config.yaml
head_dim: 64
qk_norm: false
parallel_block: false
lr: 0.00149
weight_decay: 0.1
Each number is 128 + 24 x the weight over the matrix's rms, rounded and kept within 0 to 255. Layers, rows and columns count from 0. Numbers have three digits each.

# layer 12 attention value, 640x640, rms 0.0562, rows 14-116, columns 400-439
133137112111077145143129103126121174087130140120069138130136145102119124158104150146139133104124149100192071169139107132
132077153156143115183182165147121179167129187159091109182189108104128163144100131159162135071121149113096171130151131159
179121106068117136098040072071129167171115168156113147105160131137141109123131148111169128131111154132117084112124168045
155140149129125136113144135145144086137159166133168127115100176140095078126053133172114164114089187171087102105090133135
200131159144122134142142127162135133143128074133102118130145141169177086081132137137177134131137115130134114103110089166
150168164085082129137124120149116133113159120114129139116085129130186184151122115146110086099111136134144109139127153126
124086174166100091105121108091116150172114114151091089131213158136158147137171094109146164148116095128163123184061137093
097119128093157139117055092171108136113183127116124157098117161121147153167125189153134118066117175130076138172158102105
140091175141076104103114102153188120149101124156131100144137122152100090173095122162104141151099098185118145150117133083
183085097154134156165137170169136140139175061117147116101111164084148182195064135119135175129106174119167146088171125107
145078122117124106126120132080122072161134111167129142155110152148204123101155110121133100151133132111134156208081105064
147185137156225126165136150197100154152125147084155111108154154157042128108130097078169165150162179145117107085176100152
170088189130160156062151122144121105168118174127108111148165132136113121127156143107129123133150136120135145130144144129
108094097094119116151175108138130135110158140091144069179098164134160134098186084102069142173110120128133125116132106114
135114127141170105174181154108078095115131138123127077198182087161110120163141148105139127096130184106135069124101169139
071144149126138118137054160092114103165163172099082096143128137103179114144156097124109127125111053141106140152086121083
080152123192096161103167126122102134105136153113131095142140155126164136189085125127215117141116136090110088091136157124
148131135067086166179125129152138200155086084111054150156113092127039159132116155162191151097194153090152111097085156090
108165103130126099097086120112120127114056061117172144145153151144151160121146141121197135071128093134130149076138136116
149133076162130154127128160089122143159130143136153094123182126113165162102124148111093116133145173117133133199064148113
134200130087105108071103195152108119120136076181154138112119101161072129151130149125162112087068161106134110112157101121
152165144099128112200201151083147157188128088165176115129116200065096097092114147113092151124094130114148138154098104139
133150073133148139117084098157127101122130123147140124171105118149102147125075187085128094181126118152121149109172153127
080094076064136122163137100127130100156143129075162113159087161112121126122134097189146125108116058156210072193149089124
117096146197124113098121135092172135093071118145134116123102116106121172117118205105127088198108071075141101169155147122
116166139125127085154101077137115149172135106089135165145102125129121162060104171114100096114142140159144085091181062135
115092185127124180081188140097199131116098133108098185064124117093149143229164161121165155125133189156113146123112114117
105166148104171138158108068086139191096097151143171073168174140093214162128144140132113113184157163110116142128100112095
171125141122158097136177140089129144089144132117093176133169125137119143109115111117152120175124140186122180110099139119
149161085193153121146103109087140127131133104165185084087126179110152122134145120154095130175088158096127138095144066081
164175127076079150130107223150090111147163122208137183131156084116133130133104116131060091178097145127156085144052124096
146112078168124139108204070135117139126121053090132098112119106145116161134144186162216164105112118029122095072103079131
122183101136180102169060150093164163153084118128084090066120182171140150186088097102120132088134154134123124180122080140
116146159132129080077092109104174195100110082086115136104101150112065177158161137109148157093140153127144111132166150190
159109068158097084103066128121134125154146124178104167133109166133099094172137114118095179159098153157155132111174189108
169085110132174166125100116164102114140099122153071111076095095147144133114145127077210091176153149179132188139094116157
182127110119093172150122096138128126114153108121097153117112075154106156180130092159114175180166089113077104211161106095
180066165170153135100108168127152196139138131108170112133104124067097119174166145074125157120085074119177124145160167193
119164150080166140080124121127128152183105137106163108098163091140167128092070144095132114206138116126126090125126114123
135105129113127101163137148123080118158121179107121124123097112122074075118140096129098139134159116061129107092138094107
115100060152158171151110146100102146158097153118136139131118182102134097132134121130153159106122124160115148133147093104
152112157164143109097164151088132094163173103138134112128104142098110146126144113103091167124113173124155118114096171121
097098134134123084185094107140165188140130139132137145095139126131140081089128073184099116164095107174172136147165157152
147107080166071093094111107109140166171100122170114113149131101134118116119096160194131086122104136147124114134168143156
126123148135118197074148131081122134131148168076087108131177179146107168127133134081156148136116184098200124123116105076
145110143132186162086121173164151051145120149138140096078173110146148144134154093127114110170126176139141120072156124164
164127161108148104151120157151105146062137173155132099150142108097156090216047073142149085125120131183165143080150086111
134135070121155125116143162146139151082125121114098134134144145101114137094118105086133120104129099123183087143080155106
100132167153106158122087133155139173090115150134172157149096098100094090118134097147081129147069105103142100119154140108
143141154114187146112086129105107108084153105130142166086111131158122101144133144139135098130138162139122117092096114123
125152084099117131121127125107151119129145087128120118092134164113125140120112154116146129146105150090170149085117135125
123096144119145138118127130105124139160147096119150120118139110130120085136158129119091129114096104084123154134155136122
142098146124153131128108177142113118127137149115127149128115158123101086172130111112135129141133113157131141105122091102
141163165151120170140129125120121114158137115119135120136107143104118132158111151121143143144161116157135144126131122133
110119100152103097105112111135103130107153131120124121068146130154157115148149152150114186147142139103131148135167094141
152135148103118108126152133116147132099112143159099136123145122131117102154111168120142141146128118125145153110123152131
102146139135114128140126133126119148116137121120155126181164156141129120105150110112116134105141137106161126143098145130
109101122093138117134130128122102093128177157128091077155139152107115089068138121103121115164150092134079152129144113162
125106109139142094129119143124164121139119119164080157132100124130140119091138118151123116121124133132133152114119105150
157100113122113125132151126117141085122138171158169113162147152098115129121140114098140113153118152097141110151116114157
109099108140122109122138119118092147147135095120118127128131138121096114127137145113128143109114136119133123098143136153
124129099148128131117105143120145116109131120109175095108127144168098127100076113125119122132092142085134168151105111142
137134103110142126118170142107149141079118143149148089147099177138121090137123138103153138127116118111124124121153126162
141121124112111128141106101136148112126130150175128130120106113141125136125137108142105122177143104092118109067107133125
164108118111127112126161108145120132112118125097148116114119143110091130121121123123139135111154112116136166140103120121
119120141108131136107146123154114172101139085134128148158122134171134133142136106123120126138120114153145089114158141109
121128131121118127137140134145121127126138152131152117117157134141151145130106148106132112110187135117120128096124102113
123129135154150161140150148109128106120151111135161104167165167131156090084118103121147121127149121145154113143124118132
167107131106158126105129107157114125117150139137146116112136132161155125107119111121133126104112137151128139125095163153
106120130132139116117137131133087120111121107121137128110110112096103098104167128117130126158109118155126176139141110126
128176113108157122116160131125085137125112118147126137139134139103161131180123124142180151103106132133133077145123125081
120107123134127123092118160137112144142139129155124106134128142113088171112153128166132109159136146136147099127159147131
090118092119102123094128120116123147118092152148139136146132087090109078087167118107129081121143158113137089130129142152
118137112143143114099150168096129132120155119151125137133122139123113141139128120105144146143105109127163148159151145133
081131162119147121166150112165125151129108134096131096105107124122162128082138112150104163127139109137117150140151125137
123171101136106142145124127100117108126131127124165143137111113108118133164158152136122102109123162110113116120125139131
103129133134112126125132128130140121112109129105126094099127128151149098119109140087118109129157127141134131136166080147
112102136117125119104113094124115139157142127104150154128142127146109106116142160110115118147182082107118144143140114113
108127124126166108156105189117156158145146153128141121152168110152131143137106131108136131114110102109115124157150121156
132162129138098115110116160132104138154104135132159139120148152155121117112072163114141102110130108119145173108128109147
125107108127129114127133126138131130143127183146155106147136123096104149107132103168106134152154138137159154085158100098
137101126144140136141148121166106119123116107149132124129105135137143152140147134152138162128100107114133151160113095077
134093134133173133182133108130150154168102119122111147132176134129122125089084148129142153120113125134122098151086134126
121100096156158151134114126143132142134138125117120129146130120150121093111116173133145137165132146122144130113123103123
117090129121130106132145143088140160144124135120123114121136140115125153136127116116093184121121142115151099134127088138
154099166085142091153093095120141121134116125165106129105124124134155119141145122139133099132118110130152090123117134081
110157132127139108110127123122133158126142143133160133112112143149124099128159096117118136102140135125122122129075155158
190155179148165133138113128132165097122139142179127144124154100173133123151115140107121173129130165147157130112133141139
100136113101136134171102134115148129154137127124171114092095132119138160145145117122163148109109161116115103130149108119
123138123137131144097107168138126083073126116137142142116120102127129100102179134139164126114129145126141145116160150127
117141113132101141130105144161141142140092087118106118124135138134170134144098132144121121119133124143119126153151112129
106139134187132125123153123110092111107097128150098132118152126138139129131128152134193111120104129123112148133095109155
107102129132138133148141149117158118157157114112183122125124159144175109156134100141110129117089152134122121115103088128
117122092089111107134138144134139124137144136130149144118130104110126106141145149129113147134130113178116115132141117117
119132136137142133146135118151098109104161097162155087145121123154141102155137148151130106134110137115117159113125145093
150133106094118082155086123145112142078104139147130089138140142118073126151128103131128124120134119172120135126134088141
110108117136150141144090140161148097147118130111154139113152114112131124159123134115119131119183122156132165154126160164
095163158147139140169131130152136120147128140118127162139095119129139147080114119162170151128143127117145145115118143097
115124123144131139130102109151103152106113107125149131157102117128192114093088133146128105098123145126122131108118109137
114129121160099118148100128158163117175173131124142143098110127140117083122127105125122118139108111128118142123119130127
155117131117103131115120130181107134105110150138141139133143166129132110098125146118109148129145111147122113125102105128
124154135105119127154148112105148088095117154147065132139119133135114100134166157118147135121141139087125125137161142159
103112134110102109106098142110144116156130125107148147111154121109103142141126115123119107151133159152097125116133128125
# layer 12 attention output (transposed), 640x640, rms 0.0482, rows 14-116, columns 400-439
184123111117171147110135118090103180151143086126101169149138192172102141122087111145169164177150067125145110102135147132
122086145134160158122171165164096060096152134137116113090154107142120176138079109088108156106123090163134125086118177129
131106141069066130146108103149065139095158117155134093135093094090077174125109146104117123156118138108107132124114109134
146073091123112057137142141170102126143159164181148109119157116142166171161215182125154068176087157128095147131151185141
124155084137113107176114141185141139119176133137198168181190151124150080105149133073134159126108115071155165186148143054
015130117143121121144161137134157133114124119158156139113175121133171151150127072140081130115136093117121132059137152132
195149113102089138105043098120159148146134111053144090148124082146096202100110129080152118050157111181163122079159154121
143112161152129128067109120171108104158132161161121155144153110122157053051100169142132158133125141109143059146208101118
095128202142124102098121137136153127145125114145187175164113078165138164167143084098122099115151078169094075161116129147
101160158141130178106182117159145128148166081150111108119152164157099084166156077129165113146137155078077131113122116074
116124149105187121150102117122171173136107182108144100148155126097114118073149155123094150118168159093183131188131103180
175095144097160166152111139111107077165119100091120059133140148141115160125153071074166127090108111120146140101119133199
107154114141083153106130101160156078125160176133201076169107183174121166109098087208112112147115130096175169127070154140
136141097112163178102134092143104149163104123155071077125121104095123137183119202106101137142183161140126099140177174111
151128143142113128062145115146103141107158092136135091157087117114148131176151122124148161130113167192133067144120123128
104164079137105113118145105092134110125048145122122105078166096158139088109127166088167213131068129145138153109124119145
087128160163128142151156146116115135224120154118122157088152096087099155151110123114142078113118099068125123082053115124
084113165182133113120113107174060111120155202162136132112121154129189080086116118169107107158164125186143120155056107171
151116185175120118201080112132141108146093122118137089113131136100120175140133134127129100129129109160140136158139109151
146120088110109165101142117050213092141129124114145122135179133136123104119095153121093119156084107105134094114172115158
111170079116119161093194152088139163124124158155105096156122152114161059213148163160125114094072095148185130147102130140
154199111121120100169103122170065202170138130095140128167111148156090106074092177069089154090120072139121157134195113095
118199130127125123137071122081095160183103138135139128091161105109048183157133113157119110131172128146173177118066136129
128137128106121101091115100118170149153108143146123190099103074144159111113174115092163113147158168175140098138114108067
141145122141135119117087128146128153142069126143103181072120216113172154118129139112152168110085090114120133127096117153
142122103119137113208041109165097162150168182090141150110111097127119127111157188163067091092144111161170124163186141180
122129131155147110119118119110099117084083116132107151098088138148212147168112141162078135126137197128120151099153137147
151126101102115129139129108174131154094140109141137074145144113188069154166184143076122102129097043153121122087134093123
160104153160141126090163130134162183063109094125145132129165152080102125125091178171143105067088098089123127098110164163
071137146104167113160160126119108126130181150140164156098116105139099112100066122099157146163107134107092089165167193085
127204114120183127092119091121081104117135157100188183200095150127129138157136104127119133133104117129076144094120151122
110104094175107079137101121058148192136157110119168103096126066097166157129126202192106129121139085095121144134098058175
129107066085126153174146138097145130130092155126117208108076158145154150123132145151097152171097149112110124127142104086
125109153133110118096137100107130152105170149155162101101077100153146104099119149128098119123092124190192147130142134114
171071165165114108127146115141163144163143145122084108130054102145129103148164126098093152167138123122062095094110112143
129140115120126121116071110142173127113166172106128163126064137142173119099121116091136134118154106141116178090156166192
164158117133119165118132091084118146111080149154078180119171106106121128128119151155158197116115188113115144126158082148
138144135119073115129110081126154125140141148170143108125110205165099165121170121125133094102095131136134104175140104172
115159073155106154121129134146061136131128151097166117147134127101134151112129149135176142132102144176118130134146153091
173157088163162117116154127161092118140106182155088186159126107130146146121236120137095137158140071110132154177175091130
114121135121147141140130134126157113110103098118119166172170129101156119112138143165098168117107192104096084116164117145
127155150120165153159191139108090098106132168104132133188075135130150169073134171132110142104116067128135155135182118092
139100102177075156151149077170137147122092189147157134163098153124133126165115160163116099158129149096161054109079175168
126123155152091114165089162112172124130078148139148069140096124109144146073098130152093090148141141117126105192107122082
167104115101145172134172151082121144179214119141110136156147156120113150142127096145158101149126167079175067151107121167
140162163165133153144099104080151150164197173151158119166115116195153126103130153142162115136174098148116121103143100117
142109091101166130160158114152138164163131081158177069104050140114149136140126082100146156149102106107161111117153176072
144121051166127135118136168111088211120072105078102115148115202139143104102138107140086159126067185166089094093119149168
187129176158104107131103098124114136115127090129188181102123174067123127137071173096118170145142128125140183086192105135
134132089113157199118152146109134136139098082124135208143105126105125072082127137126129123145160182125095067121095109085
132104156136089111151135151146109147155138131157119131145113126134144088115149101117121125116135129144069113140195110115
114114125133150138114167125150149135115123131132121142123107162136138137106137122113109132143120112121138128088141123105
124147080128104127140139114139138137138129122109150100148095119127156151124141119129103144127141143123175150124117155116
105095116111108122147120125123146101117131120124096134094122152125140122084149114148144103123128124133111101153132124152
130143118140134137126145117125130153147104113132099103142143132111136139175121111153133127140160120126143145134121179114
134101092143132104119114140109136135160119103121158146120121124123120177115138097134127154126154184108094110169154085116
161165162151115085114117110093125103142129144124078125078123088131124139136160088151153159132118138149123132117126142127
124132152145127094135122128124102112124101089133141136121137152149128157147095142118133136103084148137086151109090106136
115147152138127163144118125125115136096093108120156126136122091112150152184143144117124158133127101152154138121128124130
112126144149116133119122117137133152155107120149131146098130123120119129149105151141149161137133122121100163103112113175
095127141108139147131126148119168128146111130170125128129119165101161140148103143154137107138128173139106117113129120155
114118118104119165140145137150104143132156146147109140160168135115159144129137117131149122141102114139095145126122159110
116146146129118160165120093146149114096115110121106128112151055112143128135143127144126169134106136142125122137125123156
133103117120086145137096111099113164099163104115145141117140116117132107152129131121119140116104147141184156138158107113
132142126136131119131111111133085157117110150133114135122160080159137159131148124131133136154121164132126127082155115156
139126141153142113173133110114150122143125150167130100117099110130101131105154148113145132141112108132105100144137156127
089122144120116137109160142131105136185088129146101179105140111091137123151146127113162129144120120123129147140114155119
146157125110116129102128103127119172137125135134117125124138123124084151129125121109122178156124174140096116126155110143
101137126133125111125113139084127125130129108158112130121118132165116113128127136129140095092120133081132130139126119145
116138110101106153143128118165163127140177118106139106177149131143153129152104103124130095145125163128083121126148115154
118110138151093123129114135124132121149123108117122159137133093158134166103127122128132123137157098146106138131129138152
146135114106112136131162086142116150100138095148113145141144102128115116127091161097143136137117131110055137162133133150
161114141142148110146129129150108105136135116112112149118096132135131082158082158142115158164115108143121175135144136133
130094136122131115121148084127116146137142134114160152126169162134118153135157153115122133127120159159054152111131128106
173124139115165156136142148127151128114130106123126118138110140107102107120124147135147137159133169113176110083152108095
113141104146124137114140160137142133140091122130154136110109111119179154096126119130112148119085100138108154130128150121
124104141131145102147147138120114137087129149108112143151115126114126101111156093171124102101093110132117137125147130134
149126153116127145088138111168152108104107129125103090114129131177140126131164129113121171116128125143131123114094134169
142117125157099120158131109146110127124137122109138116104099128115134103115127149137133119153136108146095131113159125093
144125143152144123130150083119101115105165150153102157173115124127134110151137129123139104135124149127080090152123135144
115155107116126129112135122161105143133130105132131135147148121153121111154119146125103113120122148116154117152135132109
142134123120133147101121123105154115135148108150128166105143127151135119141106140143102130111168094128181174108122160144
118146116131089110131122141131132090098137126146159128142131109122130145129101121128132128149119110097200157114128095130
105133103109130110115107132103118126121114151132166180114124141115149138117133113124132139124113132130122118122151140124
150168135121094120141132154128144136110102097160157160141130096165148075146155124104125099130110114117117116105095126135
121151148134134173105138131113132118135168123103144150120138113135153150139139114103095132123117118116206147113124137152
119113152118135093145097132124103129119167116142136122121147088118119109109124135128129117132143160118145106121131104140
103112091084098101139100091149116142117156133111100115120143173088114113139124131108133126124165088140109131150131138151
150141111129118169133126132131120135093141139130135131120150142129127140104062136132101139122135102169133163113138151118
125143123126119105145112097110138176155133140141129088113132125140132128147088101118123114117119134136119142113124154144
130121109135149120098144133115082127133136161149120108109133111144123146138162138135134132102133118126123143138136098145
152141149096134122145103117141136106143151147113156138135105104142115129111113082104091143172147102136108147125171147112
140161123166119157128146107116143154141112120132136133133127170145091115120094114113147132130105081124158138108131104175
104157152129143149136124125138117133126127137144136097105125177126124139080096122113125124118112130098120136100102122122
172129126101128116127138141145162119156081142121121159117117100093128135136112137123125144105164113140083152134127099153
100122096144108152082119103077180148147134123136134131104138122120149133121127119125137083126143158114137155108124123137
149118138105134090104123112141146114106116156141108122134107156137126139143162150144120146096115085107133094142143057168
176117156110114078112139090078112138102165131143114073080139124109094118180113146140099158130103147159255132159113136139
098117138134148099132124135110162100135115141095076121151150126133113117123173121150147113127148147144153128169112155113
146109126116110141114149140092092101083107171129103127139130139146135165115115144126125151093129129148123153132172136134
134136087146123145146171135098129134142140085158107108101142105118132130103122138131148113139114107148105147143142143094
138112130134124119114095153105116136143108093119208138114130150129148152120121122116115134109140140119096121129111119110
170140124127136160127134120140108101136102122109109151094122132133127121113114122114106157128143091142161129135115117130
# layer 12 attention query, 640x640, rms 0.0436, rows 64-127, columns 400-439
153131110150138142147115112137069128155126157183134080148162114103133119132138101134130122149117125129121140146119114119
137136133094122112119097111144119116117110094144110114104091110131106120103121142140102168087079118127123132117173126094
096127148123154114088116112144138134136128138107140163106129123114143101111130126093090112149131184145106138096114110064
103157141172188121109130127142110154096097084155147185186102146158127147109143116121126132136106132135134138124144096130
116171136153135113149158130109130137153131149118124167089126123134103117097122132089122110089120121111189139117148130140
086137085139165160122139133137168067093099138167145100135167159101129091124123105144139113061126148125140139094151140144
106128178132153153133116114138097160110126136123116120095117136124108151127105112125083126126094121125155158123131152115
134119160131136160134134114158090151164086062138108155133107119138139165120149150118167128129122125165090106119104162146
146137143135116140129109126140144154132149128120104159137152132116133128082136113160139108129168160104087134164095118146
143131079081092167111133105159114150147138111102114132105082108087136120153147154096123075192107136119101109126139082137
118127142204129131126102086139115132134124153130135118121145115163127110161165143147110142124141156168140102110116148138
145121140142125112133176164111101110133102118145101093145124102117148084092128135123160120155104123155089132133124145154
138133151141144135140099143131123121151117087183106146158120159167125184153104075115083115150128095124121165057125135121
142146147129107140102130129102145163143115183132137130162159129103112166156147140102164084121067131092144114176145113220
143061097149138082096120142119167126151146147084168135108084102148129120105106161127127141135113113177123159155103100108
133101124127127177153179159126136161125115126096124136149135139098135140113154150094099118084148139129167124131162136143
148082184106127099177133117116183121102147121127122146134155139192145144151104187137105138138160140103170132065151160143
135094122174141148161147129166108120091139146159145131094151169120117169125129099101120156146126145120084120117092152159
146108111139132152142125165140138120177105115151099107121063091145122087147134112118163177136110146127142134123146145108
136126153140122103118134140130099138156120108102152096115127137150139108124097151133142139115054114096095104118154143148
120138148095162130125085109162144098111167176172136073099129088135141112088124146129146133135150108158178127123091107094
150137066141104166099165121130093099099110131117109108095105140127136164124112074123147108114149145129131097168104116095
146141125141113141130124103145121101109142106123112142084173178146167132144163163131148184137112121107100123152094131135
133149092150119075102151121126165117105131129156157129110148136120176124110133127127133127161122123145123131131072161107
146091124123093146094114141138145114160130146132171155106169076158139093129162084141116150142108122108087134166135131080
129150153117147138127173127109142113116160142141116165071128118128148131128128070135158120144125164116121128141153131126
150085127119116114071095144107181164156086135113072105149173138138143117081120147092172159136085166134101136162113145150
135121139093092111179155148084135127108151127135118191129120150122141073131153131091150123143113106148158130131119112097
114159155161088107182177091128163112106122101158080154080133117119096115155157138092105148144132159114152103149145094136
122141072120081161127123106168162136154098121124170119095137167166160149114086076128158159078158107090062113124107149129
133122057123101129159079090154147099118109140111125121172118083115078136188067144114197066127126096125106123084097088151
102142143122143115123116142107093088179144134099119157135151146184141123095068177165104140136170119129100112107132141106
108149117152146109141078166137147106134097129154126177135099120163124132133175156114158119118134120139148116128168100110
093107134155092125116098178152088084136145126125089167153129112092109073119141140131158129125147110123152164133115136125
135129165108130144146095150135118167149115158137143085126110083144146172133109112091098155137119112132129103131149125139
142162136108131113152147142113179083106120111115161127090122151155164120149123109148096084163110118171140152128124138102
124117146154154104152178092110116175154111105148134130147139144103147104116143146138180109134093133125107108149117135106
114134127109102131107132086157104126131119140096115126138128099054129100131118113156120160127158115135156142144138137179
113096126151105129112062153100129118137123147148094142131119131112128094138148152107139127111099180172125122168198150110
126143139143109146099154132087084172107110163099122165104126121107127164150124112157122154104077141184115105121154165123
130132082161079106126126187088139099140100117123110131142109141167126118133124139143098136124125160168107110110126161149
137125120090112105144150135102118125129110112131118123097112137113093121124109136126149132167104094126132107141112108141
138151121107126133134131158146141138176125169112176169070154143102110123117183131107114122147138104133098140176126113101
138118150111107057185114162145138129091134157113127101128158110159089124127152156126112134146137115111175136148122153103
109130148132124152119124081113129112172155090136154118139138112164089116124113132146159095136074143130127145089091118115
143158147148173156150125116143117158137124098137129126132153125123130125138085109124115134161173144157144094137183089099
176080134128124155147142100155130118112165116157155100165116126173125100132122109106100118116085104154117151099146154146
106128113109141108130168088131139126145112142106105079146142107165103140077122131127128122156120125146165139132128133127
163125108127086092092094135161131089145092113097124120165073102139169122139158144135120146118135106115146125171126100143
108160181150148133068102129126091103127127129069135159122125144131116136145148127125160162164094079115113114099152124161
132111170141129164130114158132122103109098107153105113144122118134145123125140126096140168118107179149122054164111106156
120140109162073129124122190152183131127129112078130129128178113101140106104129146153127121122151173105129094116085129094
194096120133134135149136144093155133130094143141141138147130151112151117116137169135102108102139171165124130084135132151
151128116152083086124114126106115137163091142119139124112139132127096124140138124105118127100104136153176113146089142140
120140128149156149145133152138116124114114165161133101159162128104116157145149138144085163103105174155138111089095073139
100127156108143145126156131105102079139129195096088128115163145115109135159121129117145115174111165121101111107103100157
151152110168104068112153118141187136124133110110065135128128162123142180135154136137089184140123119086114119148169148091
106130127132123153133143154145124097129112174132128117166115136159150066085124160074168100139140158115169088160111114115
137135166149144106120124119120096192135137129166104159163109122149096125173128108104142127151116127127131109175120125128
149121100142120151141107154146102113131089139148139126118175123127102139175098144108097114121158099114150121134111110137
130142161132110123153145117103143110106134109149161096169131107146143182159095131079160130167168123115107114113161151102
145118122143104116124094098086088110135106154105067148112153124118112117144159121142086116118087123122137122132162167097
170124156142125130155128107083120136114091118125132103128106124163102140119083097093173144146120090126138117152141143136
135090118113111096130108149096156144119123129127149096101121116177106149150080123117151183111138118124116100123142152160
# layer 12 attention key, 640x640, rms 0.043, rows 64-127, columns 400-439
119106127086155141131094158126127154120113123165136075150123127129148145143167148083114172092166137119146148120129096121
153106121123111093122129131140067119127116121121157095154074146115162132122105091133109163124123123163083145130127098157
121123177127126124138110134109159094127106089098107122156107105135126134139160117124134136167120125151086088119116137083
120137076133139124127138152164153111077110087126064182147118133078130143129122090135141109100168133130129153146122165086
117107151120121137141151109097111084114150152090132133131175097156090109118179131141134101212136122111109123116100160141
133125113125086117136090049104105094131121145094175093070131170087097087153141127137146108140163166165120141128167054156
124119131175104135129114093152177170110140084186132166146145168123148152099120100105124067139181161124142139125142103142
137150099112166146126133114173125078118085143134144100114116129143136107082144158120178127136113158117146134170093158095
124092140174143106109135162110133173126138084119140128132154101120080149144147188115158125132144144146114124163146138142
124134097094142130122135155127123145107145124114123132129105170143116160154069129146116114138133112179117109151127126123
154144119131137143138151103161104141110148146101141117137120147138149092089158120106097125096138112152122087122115158132
132100136112159111131170100095149150110140120096087103142131132149128125129082159121124159117124125099151097153154161133
132150130130131118116135145129139081158135112154141196131125129148130126158140154170128164141125174118127141108106111107
126108120158117158067125123070136114135129124143132156150130106139132173124176125102181087122077127152139105156157071149
132063154167167126150123138127142125136172146099165144115115100101135141138146142124144124137105145121159090119128120156
094120124110140128123084131114123176137105089075131158170139090147119135138145168110130150132131152154152164109146131099
176135107154110133158103126115122133117142131147144103148118119154148130138091122139079125144150151172171168120141121142
132118155165179104102152132129103113130109157094102128119116105155124097088103114140165127151111150166109124115117118162
155133076142129140142116123104131126090081114113105117107132169112142074172117138097123161093158149121155126106110190132
126168120118153138137153088091130150109130164135124108134130125130162128142098140109085136115115110175149138071100106168
140167126163152192129126117151131149094145097160102119090097125133140062112135182169141156112110104143143114122114125107
102149142168097147126143094112133113105094147116154121124112130116156094148181114122160112131115109183131130115149102111
172113118130137145170148108103077141113149099156136103058103167136124115116121124116134115164145102152120155088117131115
129142087122159160163130133120142117155157102158139085098053116147122121146135173132155167105144111144182134120132133112
101142183119112137166117127147122127102121157134128104104154152104101086096179156151160116151112112135104124147143129128
108108097097123122134148100122174144133150110112163146118106104143132075178113135123134136128152159108134124144153162078
097133100124113124161125180108108165171113158115103112096124127147111106085122159155105098123159105133104166112151097151
143106154107090168108131127103176104126168093114105163163127169154133094103148109086122125135126136139155135104126131128
125186136088162138117119153126149085131145147135085155126115089123125138133134120153089151147073075137185121108184154111
180160150132118113151134123159129164087123113126138057188099130095183138109125129122122099124075145099088105165131187130
149074182176128115133137116133135121126095075112090139159145107101090127203119146125146122107092124091114131106141131138
139114095137093134161145099077085145153166133165129129112153159150170154084078093108123126076164123104141136142132125150
127145088100144116143113167138130125117142092162126126122105119131108143123157136156127151140122129147120111159118128149
119146128172111158104130156161092117145173114177141099142122112115089125098101129088128189133123070109126137058157176083
150112129130101140123100137135104124131119114134093113130159140120130114143134141129072094175107155106146110132123075119
107107163177144119142169115126144105111141143127145167160099161151144100096154120100152117107109087187115095111176139138
130126122103136125092116097120153128135126123154147159116125121160152100113124134126134126082158065179134164146101177113
149040112086105182143103107122105146132119106137139209126128133147160162152109118087111083100147099117156107125106162122
091159149127095136141091125138099133099132168161080115098144123145109109125142136138111144102105118126075135112100140128
100168129087121114104178091104123117111142128119131093138110101100133169127117164113097146137122126135159147154141116157
122094091134113145139113122159107146083142161129122132145110146149152105154126143130130121147161183149104111079140123107
171147132127101112116185155127107140095105121133109141135144136144105061143077113127136155076131077133138066140124074173
132169132083133135115122140119143113072096153165159146149127140132097125118170143092172111138166133078136143106164113103
093166177111140142111122151108090154128148123109112095104123138109141144131155162113099142148142141133118124120188182118
097129159123086153108126109126143092143176049155148124156168175108146103099129133122142110089145140156161087123134159138
127121133143090117140142099151120149137164107146123140143123145144113112111143118175160129099151170162143113105112173133
151126138143127117127079127089119098132123139147150138067061118160130140112147095121125142158125090130125152100148145138
133135114083145107109164111149133140127127130171117145170145117180110143061102150188113095127123095125198105110160118157
062137144119094178134135132132123099122100104135161135139128102100111132067125125143105120115096112122102155142142090175
138140119123125178147101153159115122118170080085137139092123084145147135143133136071112188121155158156136128116135127137
107145158140116167116098150135163109145142155150109149123130130118147172114107142062081102120138157122099091125121111138
160141129129151148125112125155158157099134115124127163109136142134150118127135155109171081147153136132103144169121128144
098116081107149148098128140131099104146133105154168114148130143153142142144100128122083133140164132134153164107131177139
178146133130155106124111154155080154159093127124173148107130133131143156103100170137098115129138106127135105139132103132
158157121127125102129148173099179117132120118131142085115155153143109170157119157120118111117131086138103080114145097124
069174191136122156100136149131129121153095124070109129072161152114121167144144124139100115125163140117140199140145161163
097147113141136127099120110150123103116114129139122088141113161113119111137127183196149154136113148150133157127148159091
147145134143133107136129162098118161109147150097118119130130128137134123140118118152107115105125106131124152117143089135
136143127099175128090094188146128143104172125124141114127087144079061134137129153088120154128110162133094053091119149113
127121126152144134106091110128091131132108163136180124089129105127121130118069137122106162128149096157146113104115083124
120135102145110121115135128176137172122167113120097141160156170134118133134113141146096098106139141131135112142136138159
122105062121122134138138084082156125165140109105090168120113106111184116144128142118120119124145120123102107150135140123
114125154111103158105126152151082152090100131142130107123110092113110113122095121158119166097146144139162132118116084135
154159104099125100144117113084173140120121137096153142096103132115149129163127118110115129157140088140187130105122118130